{"num_hidden_layers": 12, "num_key_value_heads": 1, "max_seq_len": 512}
Each number is 128 + 32 x the weight over its row's rms, rounded and kept within 0 to 255. Layers, rows and columns count from 0. Numbers have three digits each. The size before them is the row's rms in percent of the matrix's.

# layer 9 MLP down (transposed), 1536x192, rms 0.0775, rows 508-614, columns 0-63
093:076153096177204154062087118169099163107106098130171146064119080150106109108142119130121082138188153173139123145106117116110113107158148188064086131111165078114109112155088129147151098145142132
091:150097120075156141149140131067187093160161120084177120114170157159166193129122171112150102121141114175131133125113130183132167115074121146175101143104156133122169107106163065157107133047104138
104:106111182116098138100124118130142078113153125092120128110115132176071171105064139109166145182140131110155133148085103130141100073104141133132124145102179124145129221123179078116148106114171104
103:114181151063097096135159038145130147132093088184187143134142151108105099154178090085073160109106113137161131192117074082107108157136108170100145114063149166148091156144088173117126158117095140
093:130129123144155182162121123165081195089130147151155126124146114194147144120129098082164129118162150099104094141130142068069143117092213151084159093118137162083110113148165104090145141073144162
102:147170135111139132151137139119157184112117148142065117149161092171147136178080131131167132153111134106135103100100088102171105093056070102137107112136135158096138129078124107131154106107125108
094:130110129074173143107116101108157169103090174131109191083110138167132147102136127077135165132141119172067144166145201183162123142131090103096125164093110150139136100140113148173125095112150162
092:081158132134094097176168043128122083177142086111112160117106155121092139067116158126106136159151132145106156161147118117129120133116154116170153110130126114121135181116110108161127123122163166
090:146155133102120115125102116102093085112113127114121110090118162113157142159163171166217114150126135073148157146160065114093110154103122080122133163113141179101095085087169138108095090136052125
098:136119118119197097127124143117103116089125091161066127089123107134120163134101108144043130121167092146105170130146147212097153131146151126145110142082105110109177142179146114132086139082091147
102:153110125133120083174112122182104136129119124107138100148113110136133139135100111122157092180136126136100107145085130129100127134108146196136151150127137189169135117137085107113141127151194163
102:110092145121152090103124131134120065139098092152100125120093111145091102130160149199136218121077094140166136143137086090136122152105143067097129145092117169126132106175130130116146136146156133
090:114154108121151159097180106108111211143158113103114145161141146147168133121152127089105099136188126125052138126141112118116133168117109149103085121083136060097107082094086101126155087065113144
096:126091141157103160119142178082167073191158182147119157076157126102139149167115075118108137092108112159172039140116100200120111093153113120193182148057058125191094070131172180140156120075120087
096:070048167129163178163107105151144141124099146182155113145196175142085110114148174120163127158119102070109125124136154129146108159171094156081109135160101194113141114084156166129118125063136131
109:134098177107081068140102144133134127120129126106160141152070092172183132106111102136070103170074163137173165119139098151096134106146125103166096112103190147092081182206076151122141141146122082
099:112113150103127079160160126102103121123098116080097150193117100153101108121108100155130129135085050147139165134151162159147162100180143105133134136141150163116122087111132165151126126178100155
103:127095102082082128085179159083108100108090123091086168103117136182121119112120092133129095171142139101130110107167142139158131089153105073133127070135071145124082132087076143116145159129173148
102:128145129131139090137151145133153095119109137072151091177133120144068145125091118105083136125130113111160118135127098172169164116117063088152181156209104156090074105100108127075086108111177132
106:097059141167107157118100106215132136151131113106114087165126115135167142114176076068144112124172121138166137174116126122075179108139154191114129195133065080115132180126130155161134098072147119
113:095139186165126153084105080161161088104104124180068161117107130109151072118156131176151102181105087119130128148112141143179142117123129161159134091140082154126070158095061136146143168095152129
099:186116150125120169100158134093118122177113168107113111074168120101091151141159097106062125086053108153180121070146138094119162133182115185173114124063088129148165129140188070219121148117119161
099:132048064139103125147115186089128111172141158172100098170127101173143069142127087130198098124140149162109132180096117138191106123119122075103130072157059119146153148159141089097163149126146182
110:159106120165100119098144082124140140069137171111210158153110073083105099181129155113135175137166115100117163161153116114135134145160096109134110165154142148135109166113187190082113086119140098
097:149111154120152140139076157124152140132059124103116095150049169100142116170192141112148112068065155164108161154131100130082131097123173106112118148082161128139135167091142149104127169126111187
103:186083122134132132172125138119064086136097104106123113179156145098108136193097124173157136095150155104141123090087134122201147142191128165138177106140101144091114112136123086096165125108177084
105:101115090146141077119103179101135151137102133097094113046139155117148119125135158189106206142136098141121114087129130169167173137131117091140103173169078117175143156137112111145161141133131177
103:141142094161113071130157121095112111141170177190149151168137151113117120140103092147111140153157141064185148175105165140128144136160083103093078148101111208103154136120087132152128108127123140
101:097086143125145094094042109126107181124124112178164127054115085073144139094127062148152103135086086187124105144087128142115103087128125139083115116114166141128145154105131092155126156168102127
096:078093104142146130071132083125093058130162081141118057176159112103099171129145131107110133136113103068152150149187152107114146150106193178132144163126146132164102157104079132187143141149101222
101:146181102147159147155127207154156122097198097160092145086142149117128174104152149167088096128097120094134135131132110126136158100170112112133126112140138131136137121114140103140164167164106175
109:128140106105097099091129128159081141151120108157141149043170095132136149163114117162102171154187145116087133120181145121182168122188109143101145186166073147089117184086142111116129158143188111
097:068149130122074115156149118124149126157085074161186144045090162144168172166106133082130097144128105167119151107162077162105082107138138115158144133147147143124160095113171159151187109092105157
099:164090146099158156135113169124105115079119125144126126160156127092157171130102149096120152127130130076102134124145143132132130143155123131153116101149131113073171161063156194124165182089102118
094:112115162054147153129102091145135090126159134220127113140137118110176113149159052123161139163205109113106117143123108152162138141160090188129122157135116113145137176207151073137065141142135145
094:124071113176116127163184141110126173094089118150165157137138084127117140216149124161195106169105104183176142071152150142120121201052106074078170168155110137148083135107131142116108110136146141
102:187171121146148128155164156089134083172150159116098139123126114164187183145107152166111072120095177143122178134170124163165088120104156108115117154073094107116122160093124102107139111140140109
097:143194104087084143161123155102173126052088165097090131137107157126166169131143050152125134180135116069106153128104145133145160074151129112142099131109130104132127123130117074167142123109137135
097:111144109161079128114134086125151103147094132098097125060145128164136087141106112165130148156185139121083142116134172181183103121141139149183039155121155150124150059190161138155121114121096098
105:120073145143152137082124106106131143083157093116123110175110142118121107136153127083091169075165108119117131126153128163125142182107093142167138150078114115085140120094101174106124086091095131
102:155155094120132167133155122132080130122102178154097152101128080164146163129142087079134120084150205097135186186118134120170155071096073111119161151118156110155148117156098138139107036110184098
090:156161127210125170157160158068128141156195112154091149136167181073120166157167084168127133131137117096108142140068183105151114124141110098143150129108136151111147104190154163112155096138109210
098:143105128073079172129152154144136075161091106130118149152105102142115061134099168187143189132097160130071069096129101114123110098163154111102168114139151087103162145124176201098159141160152101
104:099114108126080086147145081152151144152182138138093148129049186107113105089122158105078154073138134192116110168098118093121152138120134143182092148182082101160176071116098114145162121125105103
103:095161132137138115131099173110172134097110105088192089167118104166061131087156128114102120124133118063129109099110075139176125134114109154104119089099107104184135111126106168126142131128149135
100:151081090144060099183092171132086178140126107109087184162127144081135121100122160118066097115100125152169090121081142121141142104176115139186101169131063115133147124208107149119148043126101135
093:145136139084113173091147191125174103127107141119102140077118102095113163090080114135142114091182183142161126075162146153154072100153191131131163139133107158055128158192124115085115133119149154
099:115106101121099120134092098124170122119112167101132095132117152071119130099139137141053158160150179104120158101080175185103180203164049170120109141119171155104155066124103155096131121150103147
111:242107141215147119108150134120124101126118165107101101146119120141086155084171144089102136112105112150104128115098141060112144097119143151156066146138107099089116134134113170113137153131169151
099:175103045155153144164142086095127158062118147146165187127130133090101121112135133120155144100142167107156073147152139090136116160056139108144134098112157104122132143100131112160109166135135168
099:189082110126120067136077141180139096153108102098147157074115091094130132103187134123159146140095160081099157138084141110077151100143140138174131202073110093166210213114121102148091105157102113
091:162174130095176150147092157144161093123120103161081094056113098130072112117103141138115132165126139171141132167117121121131041155149144066122098086141137175119136112113163156168120192187140139
110:119126188106089132159076159206134105102148097132140152096071111117128119146122132028177138108107136116139099127158140112110080102147119145127138101164088138142171127145128166144084192089107167
109:162107145144091059082105112101165151105079155150120112129122153128112149155116132094111139124086112104059100121148165152106174140136136154177159094094170092119138160102164134179141175209127102
099:123112108182101100128100099138152157134098064195164157102140125141080155116121125094131131102071167132134172118082163155160139186106184166192151171076151130107143153148057095114149096135103101
106:129163157120127083103130108043134042141168136092093152119119135125162166099117113125115053158170116150047114150163170072117149111141159154171066118130139147155155099099133107212140126104156133
102:103192085142130169067134102096074207133083123134168156144149135170101123139152106123185072172160119125087123106071109108126154160147067089180190123139162146170111073052111084162134127108116133
097:149127152148111155089153104129084108174112099089111101108144142103091167110126078162090124168106108161105086128143071121144110126126209105139104134162095087157157126143184075114117107156138144
097:111154183134121109145165141127127144141122196130102125171108077195076165138123123137121120134138114135095071122142136167106123166193133140137171139154170154137118081097139112131088067142136129
095:137151107113134108138145142063158112148180157155136147132093142102124131150105134051086129134107147116121156167092124129161132108134128108084097132104078108166134153151195124109083151120110116
103:079163078160054071117090094169111157178162130088173181200103175117095140166182105038098099143153151088116108114138161121153157143159146158072085095099151052161130142148121139126131130163083146
092:085111094123106081064105131168066131109130120150082155105119159053102199132093128117110139104107130072180134128167119082144069113101148103192130088191169138122161138096158145101107155116104154
096:142134017156076099080087125104105113124107159170135127154172116084162089148122096139079151156156172165184089109108082121129115154173137125202126189151114146130124105108122127125145108136149129
103:128085134128135158174131156131118079152138092107165127170162149135112094098158169147072167184151153111117111151148127118121171136142143087074106096158096097051142159059197117112116113131185146
094:100165148153116170169107088152161091082064135096150142151135116158200150147153094090090072143114104090183144152146174174088150121163104193111140184134115177169065117172114095088099108110096177
107:133175151184070084116165176132137120094146092136108097160160073148102125104105150100055143171099067125096101177128187150156116091164108146157086139127052139106130115109110107162183102170141105
101:152149132159091121099148076183150171102144113100159185111183165136115154148118134134107065079159142121100180146147120162099081051125165097152123106091135052144153092106165127118182155121135112
094:164083148175132103168157128142104083104076152166155138111192122125177153133130157187165106092101121114143068140163149135123153158121089085083112117108125125108129103117138184173160148143127099
142:156167131141119165121095114173129085138113136109143127117122151138106105025127164122122114099158179073122193188117096158123094121124164157117108103160100139099104127162137123137088070133139135
104:170169141170165135175132146146105150114122118145124131182113106152113115117109118082125142156166130147112099084101081158134140095140116136178146052148129102113120104123115157059135158103155088
108:089145133149104074163135157153172084133134103155168076154175101181073169199109076126178092166112141117174124114155141132150143087076103089146134155094099166113134144105113193119077217128148073
099:160135039159127158097139087144128110131096116174100167142118081129094124099102083099129132129193132135134147107153150130096146122135144107107050172110165156153118185153119113070131073102096077
096:078103100067119147135137137096155094202078132140141115095114160083076131116082088113120139036161156116184149142128095160141185097159110091080127146156121105108156120123136108093154136161127142
100:064159067126124130116064132114059176105075085085193190123182165107135103125188144176121197065091149174132103105134118116134103136134118125117120141170134137136124125134104148109101127182157139
112:052118161126145109142160181196128121171118101128124143178122148095082105151177195095128146144092165094120126187079177140159145087126095130142170060073154096129138133100103134124123126183092112
097:110123115149064127087088122122124189096150139125130070093140132134140062182121109117114042099161111095146075107143162113149124109078122141155115168125124110128154224167130174137082143121167115
103:140094102157069153086116156135052111197179133127081130095120116140143150102187167090162123136148145107150103126157106087104144094085110065148003125115179145130138161210101096129114132102159161
099:154109144197105070115140119127194155150106132159113121081148163118089100154088131140129096135085158139115160124135143174115138127151114140113107119160148169075170158096149116176140169158090226
092:084121135152122169121132146134089142082098105152095146104104118127135093129132166139104162122079202107166104160075146186147154138178153072117122169102109083128084164080105113175159146169113110
098:060076141151202093122133104158124112124108125122076160138112152172067103087075172101115129135188106123089121123080112149151118156192170118098146137080111111160052141124172110066164144170057120
093:177095098152135130143193147119080137129122111163115165115059109121194150110172155148045069118119111203107136171114142086145118141110142152147158162092143104144141136124143080178080094111168157
098:103113080109134158166130144097118119095163120113110103063145139122111117180120119184115123114107191111109088050148072131162210091122096153120092150172148085060152138125131080192147103077090127
102:103108198134189157164177146115131145119092125111088153108125141124075172115154130166099135135140186093074080055126135170153150170181120166093087155076121059172160117116136110161160125140118179
096:096095183092113081119136116177115175146138133128133099139130155158154103116148137091071066073126102116135136149143092142075117069146148136133138129121106078192166129167124118128089138123117109
106:135146152143150062134119094117105126146116090110126132161101178193162152098154141127149102141175103106118125147128144094124138159120169145136124167101074078146140124168128096079108153080096163
098:092078164070138154159133161147132130104110100078112170136159171130154083147093070146134194134142120105125150141182155130117089167177099086162169197141145089118148127135109089128081131149131112
102:182174066141155127157143114128126158098134186118069132118126178110138127152187131074144093134163100076141140151106148064146127144194109187135078159155109131087111071196121145080117085169103179
100:132152121133125118070076104107110072184126128133159126103082142125177137131166193086102110148194140103132099151086124102117125146119127176120107114116110151153157137135065170145153109115152139
096:091125157141068135096098148125146087149128132070125154112098105105130102158142104064135192140107167156113109139113120093111129171147146086108170103133114139155151143119116110122158138126142092
101:189154113057074164067098100079120093088118170176117095146108143130149104123108080166189116145125078133076128112139096130118132150171153091105121140138106124177079158156150122080204142138156137
094:195077118163090079088093131141117156142140140136126154184149155158106121109064130118142118152183123141156137167120120134161177155109163132123131137197101114090101130121098131146112154095131125
098:170087087097192132105149152163111123144088139161165078119122151098052126105120115119126180149132110121134122086082101142125142124136129126146107182109138159081145121146149124148073086076138079
102:105100081090178132130125087119139155092110167142110104209090158120114123118163172105165110095125104095144121116149127126082110119079138192117088161138092106126076077117127163121129102088114145
097:142142137144128151110131091128119122139118079141108138127113119202129143163116152112076141135153138084104096144142105127179148133165132099081092123076101134022136150174174103158139141142090127
096:111112090108085126086180095128158108169178109127162153088095141084118151110149140121124116123143098134093151119154135101145149072122101128110125098148114123167051194140148186129092107095129149
094:186163119139079157119109145142094133117094128112135173095113128188142146137206151073072094155115171093138116088091178125117121137060112188150150104138088094097066140152112130163090070132081156
106:152147068091122144121132117144124129169122156105100127139180137161098126101088131137149083112122104051127163112167141112155173103051125140140128137179066109140145141207158112129141084114105147
097:128139085137113126135179086145139128119141079135098089118086151155151084176121119099112102110105105133094064118131098178136049166080125067174171139123089152177176153076143115061152059171124164
095:192120166077114091102116060120113138179080121163087130095155131131152141139107077109075149096091107079100101182096125153232137097132129124129123087125103181105087148128138156171140120112128074
099:154129128104128171114147160106104145170098147157089015112160123141166135140060081136135103035114069121139145086094158081082093097120099157134133188112106137119103196147151173144125139124117126
109:115134135128071133097110152085143182110175148153107097149117181175153154101120122144172121126163105084090191113164168127095137099134198128100133118089085151145110193069137159109090091117056118
103:186122118173104093139131126091094137118146121141152139097098108120143144106146101083178066179150184155092105140190129120159154084131130130162108113117186126161107201126168135142145185090155162
100:119087138156120109183136105163121153125107109119126148101119143122124106108112116074131113117139104164172158184145079130172102109113106098092125122096147110109117095085168194096156123163067164
099:153152138100102118115118101164068148164156124175162105109079149181136095127129129122121159141036098117153113068118152118095147162081146187100173108136161145173175149072112153084162106133090150
096:142131132114190094154122202110069108107141129108125127144106150129117129110162071200105130189130051130132074097107086157150152163131067110128164187116167151144180150115110129114110159098124154
094:177147157102095108153119166083112165077135090150091146061107102135162082101139175134149134095141114093161093193154184110136146117171100132097153179134174157104127134119132106113145130127146085
102:164134163121123114135144159100125189157157144133155077120180157126140099133146086174199088145141149165098098137116155101142132185108090138102090154152064152124166161127105114107182101174060164
# layer 9 MLP up, 1536x192, rms 0.0595, rows 509-615, columns 0-63
099:136144100152115126105069045111108151171114188174134108094095107164119117167113087098095085078115187129123096174109080073142167125152142098082109107149191070138064133136151141182169142167106131
099:156199128092136135127154110106170187110126120140141171139123103073188093133140182130070117061138121129134094129125068173175093126129106113098159083083127103147108132183097114185114124108121105
096:105104115205048105093145121137103100150146090061145105167085159183123146134097074165137116093142238089093147039097154129127125080126120094080166178135148026061124126193135127086131141106121162
098:121159157125065118071096139118151117131112102126097099135141126087133121154145190074116114127173114227100173144095085077138102091106080089188105166140143107083048105131127157129161124168111126
102:124125194157134078101105106107133115094122161072144148164121137105135157093078088167124106116150134147076116149182130191146171107143159127149186087122092111096097108136119152102121204104157158
093:116129071132156068134140074137154125111142068101140109142109123123160142122102148159149087062172147100133119070154051096171145111134146134170180120160120129155077125128100125141128118124139067
094:108085146130110160090120114099130164082168126118155105126103125073124125196115112128107101159150125116094067177099096149139173127100129109052124126154150131109160120138140125075133090104118121
102:124093127104136119142144074084075187175130143180160121127139054130070141123126103109083111068160147183096154098163122103162102132110178138167140137121097114096062123157145088140104211085109024
105:130147148152100177111154171119119124144104141149158083122115120115117143122108090097159144102141106176142097180149091098129069135104106181152162088155150079144125125124058128174169181143220059
100:132144174088127097167104142141124166089166116108132156159086109105166121130078073124074119146153147124150110120114127101202112159111141167145077086148174091105109088127107094145142140132108078
100:146131139180105096119116148129146116111138179094137136106138090135148098184089112047179084124125135144062157071130104111087134044079104138181069100211173056138094125124122096156162143126150187
097:141097137113110121129135119095127116126128065104160113116110158121073141113102112152159102092128141166154149101137089137150103081113168135127177087161093181117147148139136160138128170189116139
098:144114123144108107184130143104175170077105098113111060181072063132121077081129145122100120154161133125099185143108090131100135101133101147093154198191181159097098178148078126104115154140095156
100:179151077087099084116137106100126149115090092133141073142130092100124079156093131104119151123176112147115130056135098109162075149110122129137120185085162136205093159129107099126124102135105063
101:148080162120162137120101122085131134097140172116097130125152129112067093170075179134114118099137110144172160176122132114161136117111139164172124105151122092141182120118142128132146182100128144
104:123108091151138111122148127098112149189097134125142136150151069123087104144104108103104122128116140122133118142099099108113101124143092097078062091119060138146167147126094087120137147147136104
102:104111116185131130082103081121176147183136101184097096114107163165127118080115145131043104166135119150168103109112098132183085152052112074134144102108136100145079062126105134082160123145146094
102:156079153131075101101075144150123184220093168134158112160121177144122136120174123144170101112146127133121146124116160070091102138121153040120118149126173067121117146097111119136198156097047152
105:141148136124118058080086146121163126162145123082142182156099109161144117103136117180086127146173134145102188123122080135158154110124151115080069112129178135154053129122091131148156132169149056
112:114100153147088018070071099111141119162117185158127128123118099166129150129096143083133130099145142146059140099101176109196186094139124073159172066116103155121088140119064079088136166129165133
099:116124156135157134172119071101100158123118175183131086163087096132147098165138192063122118094140132124082067123155087107108135130068130093107152151133108097125080129187089205077183110106090123
101:147136084127145093120138115144139098142189151145140134163132106129148129178079207129086096120081160123153137153184122128183177141068154181153064149108193083170154119129119108188175100131161130
099:160117161168076129072089150190129139201127139134125114140128153063189195032122150134095135049148109091139146111114159114139123078108120100083115171113132165111106099125082115138159181123099099
102:105081156117140152119147101102171172170126114156165142131153112153160111135151184144103167126110155051113085204209184053129131104102173073103152118131177063175122124144107159097114124067110113
101:108120079157149128131131146163122148179096168147195112144120112049126067117168127117112103156120140209092105117082156088145163124071116123129064144124136113162145137108129149112198140087143119
097:107062156192141081077134112161183097217140119103118096112156152155101128106126126161132117175169133160052123148179098112093118108141135118149198075090128112090129110177116142148095181167063143
100:062121092084117146116108120150124148152111160091150131111089194182086133144092142085143111069086121158113144167098166140083152087075161083120134117164152093134101111182105105148124222170127119
104:116167146076131062099089073137122107161065148113078114123079120145090136093143174172137152089143141140077109075146162160088166117142089149128181109143183053140089085129119126146181098118155141
093:123084121091153166143148141096177191135128158143108129124088125149120127103077168152121097126163134149120093100099123145140103073150094101094094188159119154111175087152137066142134163171159036
095:111147111170116079154148137077135119155085199085126064126136182123122136083140150091105107104177165182176150160119149151180069141076135128122152154119168061134062093093110163145175174144127117
097:066153083130077101105119152143146133110126153173165108128082110138115128150129168191173100100109209177146128123168123118140131123142135105106085157147111093166130125138142133161144079128120098
098:096117112121141114121125143097110184116144171105128147166147124126091067093121114111156148109159117158118188104144189123138099147095100130107095114107141147071093164158054121122074103193127105
102:134092110124145104109122108115207179191091123143165135126145134138139100082040123137089124123063174170138104126138152175153125142103163101143144129191143105114091157120061105162057104183135091
097:103176142185172108133152119046107127159160118141132127126092142210073098105165216123126046096164157114161144166146139114081130120111162080107127043139109117125136103116098122178128163139098177
099:113136096107126101062145074112117116167144093122149172148095125126172139060078117131061183097181128082130143173131121070191058086080136140112133061102133148080119069109088103125172114132144096
099:121086140162101149116067152126109144101105164136095111126175090115089077139174119087165102105115126127147124151120180108108104098092047154133131119202110100161029129113132123115118153174056115
096:100058177141166094120106100187142144181107143100126155163152139181134091054094210143107119136150184159087115148078164100116062081081170142107143176112152170104160172102093160098093099195150138
098:122118071133142150091062118103132181129168141151116054152107123123172107134124075144105116121089144183137082139111105147166121088079120141083167170077106088153181203122092180116133067138133154
104:092070194152188054082085121110110112150096176145168160110141162140112107149173117139145134089111148071107136157130111050187104087133188130141114085157155074088165144131115086127124154156154128
100:131101117100111134127135100083143174110141142128105123164134092077161116113143065114092112177165177110105147127127146097073084108086139115170191138148140076062105126149098086135178139163063142
094:088127132140125128132109118113107180099106165102135074139106128184137106157066137158101075142152127175139118163210137133107147120122145149128132150149135119127151101096086117142161154148136129
098:103107145164087121148127190141133154147212140000117102158149176138161146076111085132150095085125166126145178199089155136111093155113053114106112140129148108111118100138100121154152124133102125
104:173141092183126130118107138099094123142100127080150125146099151110091098102143070119144135157125099118192066125156115107059154137135126091110172184195097157067141138157103162163101142116173072
099:164141082073112133105143093101135181084147152130120133127125111102142100142131138119097140052131215183143177145101114097070131094133115103064114146127142167134160123110121124167164148143139093
101:097084132109105136171134128183175211121134106101147098149146089142152089063098169102192097120112101153155128173113134107135064143134174078068117150134135117148100160149089096142172125092115165
101:157098066102092088122143105138226151136199153143110108134123103111130126080129120126080137126130204107143114101145124092071153169170124137112106092122134150114141180137134165120162138131068083
096:110146094131135104121107173123116179158123103101137130099164129166141099131157136152104154098089134149130066160131077127137078108124166078086094113140161112152106166124121153187101104125176150
105:093154078055109138157117162099095157168170173149111086129088125089146160077099116139088080119164145115125131058191055141164070113090093139119127050125160110150134160109107089128129153096157113
097:132169177148133101134117106061148146154151147104180122154101128100178121100100138119099067088115151131134063113107111165139089091136091181115064144197137118174097172159148102105178115155116177
094:117123155190126134179128105101095128101117124180173147163109166150153101098093084103117149123198120180162161087165134102193111148106107114108134063095114182063112088133131101151162124181120171
096:118111132164147132167104122107114118125141162123134147128082105113136137166117077136180081124114127141162125082114139136105124105083158153166137125176134092110115092140127107108157123097153053
108:076138167112102089129077120159118170168159129129168087161096121141089061143118167128115113107127224125139138163148162117127109050158082060135114150106077067087146102185121086122131146089174120
098:088093095040176127127147110067124134115146157099125151159103101149178140142128130163150104098121135139147133148134042144122097140159157182107114092175137112159119171153133208147167102119141128
095:120184168093111130110158130104107118152159141110154160144104137117181124167029133174129144090134181102181140145140146098115135099137160128062140104152107119192137121087115148122107112086124162
102:123104121197167113109137103150167120096125179095138120145112092088153071115151160160098118120107148095129111150087079161154110117144085092112153117086153131117081163141126129130136199093078154
101:126105178116114096103106116144124085118127137141123152138083145083131122145098174127082109080176156144106138180199144179142177079177157122075123196175135135106153135189125144096080149189097117
097:115169151112101109113091095160187135080091170180132119173072087107152082139096180142133101078159131155140136118092130127124146143093080120081159154065188142114136141082087126140154136095130065
103:151124108168131156141069096077071113129087136089092127137142109110139105156136167113149088090099168128117073170176155141096070126125181129083100131168145137088119127124130160122145144189111138
100:096111090145145096068166118137133141151085131115191131172146118161118074067170129110109075128191113159046116105121113138140172110119159150113159125129185153091132121146092118184136112146132157
101:107161166137133126179091114173122176115133112157145129123165097167169108137053158101113082185097178145094145116182165118117072117164102034088152125206128152149142126108132133164164119116141126
098:131079195088159134105136152172103163080118067091149116126101134123144084127157100115161079159106103157122100109110121093099129127114159154116137102099128097095126104146122094116193111163162104
096:083094169191095160043106101120188152198129106045123116111072162131152132122143176186145104149107136103056157118118110104108076102115096095106128150148145146141086142199143156129173146142137110
103:173141070100095077160136111164155125170221140150146143109127077178147151083139142139112124111167118116205128136145086089160132094138152143150086093095091142195120130155129125130153131151091146
103:090127166128135095178096136062112137207149127147089130140133058140146117144125084091148100119168106141100137140128073097143162154174129116073133101138137122126147146136127199113138150148110069
104:095109128171149153171105129073129162128123105105186072161101065094126108066105105165128103092128141141095183147154108135140152164102062152141162112131147039188089176117093194114156067106144121
100:059069101090117155124133149065119135148142139089176135131072088142089148120093095130178190135101168178127120042037098058160124105115116138106104104131125137109132181157084144124150126127120125
097:115109095136162099141108093065123132134187140080113135087132088102050129142075166187126127167172188150143083119120109098103094136102155129148081122107182100136092141147088154133129131139147145
113:064109159125147126112080102141144158119121082100116124151095147140133085065097200118110054142168163109164144157092146144125109101123146158129080112126156111098107130168127134184111071176178084
103:103120070123085153085103102157135166131156155068158090146100089106131124105113113100116074114171109136117166126181138176125137064144142091149044162106116139099117086142115063173144144161189115
109:085168151144144098158139060112199210138146191121156149175072156122135108178090159134087051103173144158120117133080148080164123179122116139111099080148127142070144079189084101143135130119101141
097:139162190111132105148157128120151173150150076106132136156160147117176119123186145130131098121095122118120108131098168130134089141099119133174093046153113125061163085141079172154130126162172156
102:100134126193114103166155063141123121146178166175195158156148099095125118089063174120148099132171118123153092123142114130101115163083172110127160086125095144125097099098112143128113100150187146
106:124087173115155119086115099113153089067102133074188103169106141150074132165123087147123169198106103110138139136122099122127077118130119130081171153086117130123127107099098124107124154160071115
106:117087134111126111122124114109076115118140140137102130143119113145102167054110124172120112139152156142091168140134060069181150103106165095099143112160085109080126150179109138103148101116156102
097:147149148197115112131129144136132133158089088101108123138114066190085115123116113146112147148176113155155171129115105171172158138184134089077141116124109182076135055127105085136148156131110099
096:077133159147193094081147144145138159099137156107130135130103162117147146140107081138079065117115109131128134101094132169093124109181111132124185114117135066132113058110128142220128147138076143
101:130146149144087137174103166075108146097140169073201126130093143159113166116128096072074177090100122205102109154125119124187102070173172115132140165123111110136130100164111114106176157157167131
098:145089165125119143067110084126204111183110155095167128136142128151160092071130102159132103165139107152112150114137174074127105101117129139094020101181107165123167118136092115130107118138064118
098:123141096086092135145095149087111121160137181170136153119105128096155132132110121069113030080095143127176081119198154159110109095071068119090123126182096136121178129155114169131180152173170139
097:142142162108071100099100159159158129093195146118146187215073119099114136081082091108066101172127172121147088128115169164130121126164120129070081122158181099060151096106133133149187164131114066
099:134131108123168057151139153147143125167084096130161150136072127115092136096158154084151127144131114171177014148129148111124094134117164088139138114057147103209092111132057134126108121108172104
100:132129102166151116102134154142111168130103156083152099176147179120187142150081054127183107108111132184131124158141088098140165104085129140094160101097105150053099162148101158114112133128154089
097:105128096133132134148149084071154113116106123129087131114079173191099137156133133148140120159126169152119133080113132153160104102159122153139129123163173150079061166081117111169123150166075151
101:169121150119114150065107137096131099124187123117138138130136088168132156125112131027117079116117180089124128135195103155178071111137165121140081072143152154084127135108101103121147180176140088
102:124123148176139168140114118138087109148131111129087104160160110136124103100159144149102101142138092124116069090138135125093171126049111077133131150123177134148172099150101229114149200169178103
105:099115083137085107103147108127169175085115107093143074124151139120114141074076149162095165105103095146151181156150124092105091129060115139150144078116133119089129098124125137128118183132186136
103:129149079119113129115189147083108128203091142171126121195126111135139081118100071159155103123042122102114137055087105114100149101098201124098125114116099190133134158094135140107201159152158128
097:142146125152174130124148178131145152130104103112124082126143130173076122133086116136050112110133098157153078086147160184173080096129104113131088173099115143092171104160126086149134140187080095
101:103157152149147087108110079112153179194143116117185142101120133154169084155099174099124158146182133116210126152142150115127146162156092101103147067164125108173134091171122155167124130116177058
094:129109113138170140106151166137086119063138104148107055138108045103198100142181171157121098137161124168083130034109129100114081119136077105117163142086144124132101063117077151127149125119129140
102:108119173134153127130117136093141141160119130105122171198100152123097120139167200153130089137143151104071126166175158168227107137140056148111162121126142143133131117163108169123142175139137080
100:121150173174114130106137124141200109176140084120186162150108082109064135115124126119094108156101101109127091137120169127109145083117106127122132103175221134135149116156092129124157157205152152
099:092078113164081093102110150147120123143122114137128091144163163068132092125104065096166133135191149120099143108136099177097042134148135159104153151102128119194110088067060151118149171153138103
101:128116145091092129123186101119092191127112110161065093175111072122107128167119139077066134095153138161088118149183121179121072094095132108138108145100118080134158146127117073142197073155144142
092:095056107135158069148185158147118069109156107149123120118069128131085119141132119123149122098191106153066180136115126103162116135177191083122158084141098088198128126137127165159154177158146101
097:123121137096133108111056107097144164165145199190124115105100106074116164184161171103108119086154131161073134172130124123140135144068105064134100137163117101087056136125136129170126099097082151
097:133105137152120075144146127115169152064143148072138156173136105178122161111099085149160071146102097211067154172109124138165116101202112086122113151113186182061141115126146130140122106095157103
096:092086172209117094122128123171130206081102112127155132124138126147053095096102125088160093121134113081161125108146140108162111142149128137109096134165159051126110131090077136145142139190119180
098:121118116209155114089147152123165125083212106104200153157065162120137180070124163136116101134067127133135136172142115119164150140155168021164153150157121144128156068119136124110126147196144111
103:120103145118101171133155186118215065116100125063128114162127190119070109121105165075126116059106117139133106070117129087205186116118109132092109153114148142050115111133131134133080152120124142
100:142124140122131056118115115129110125115093154139081158110091142146146124132078123154074099130103157161097091159150112123161104068094114103127138141134163116162180112139061112144143093159142021
099:136049150133129141144171118149129112159102122170156112119120144143096122176141117095118163129172127144106087117146143106156120094070156139084106119135144083123151103145130105104110118170155100
100:123107176123131107177083182120161171134116122133079157128100183088150133143157131107122149150202078162094164167129112141201079089105135127159121073137083101097147118151093081145100155140105099
102:104108116172134111055139049180143170165120070170157108129127057135107092161065139147112139134105149156162122179180176152140115096132158074129187100128153112146075085138079214159164089151150121
095:060096075073096113135111122152134125132156198070094093120126117108123133159051104089079143112140109165128090071124158154110101134059158079179035081106137108126162160124114122105176131171117124
100:127112143141139086130131102125126167142154102106135159198170094136102106152146146111132173084128100083121083077118154146103074151068130103154139074106085157086128146081079091136111182067155130
100:182107115158147111089080147096092098088152151094107117161127105084137137124107136135107080079149170112080177202145155137191167114097148126186050073131096117084158131177139096112138118164089132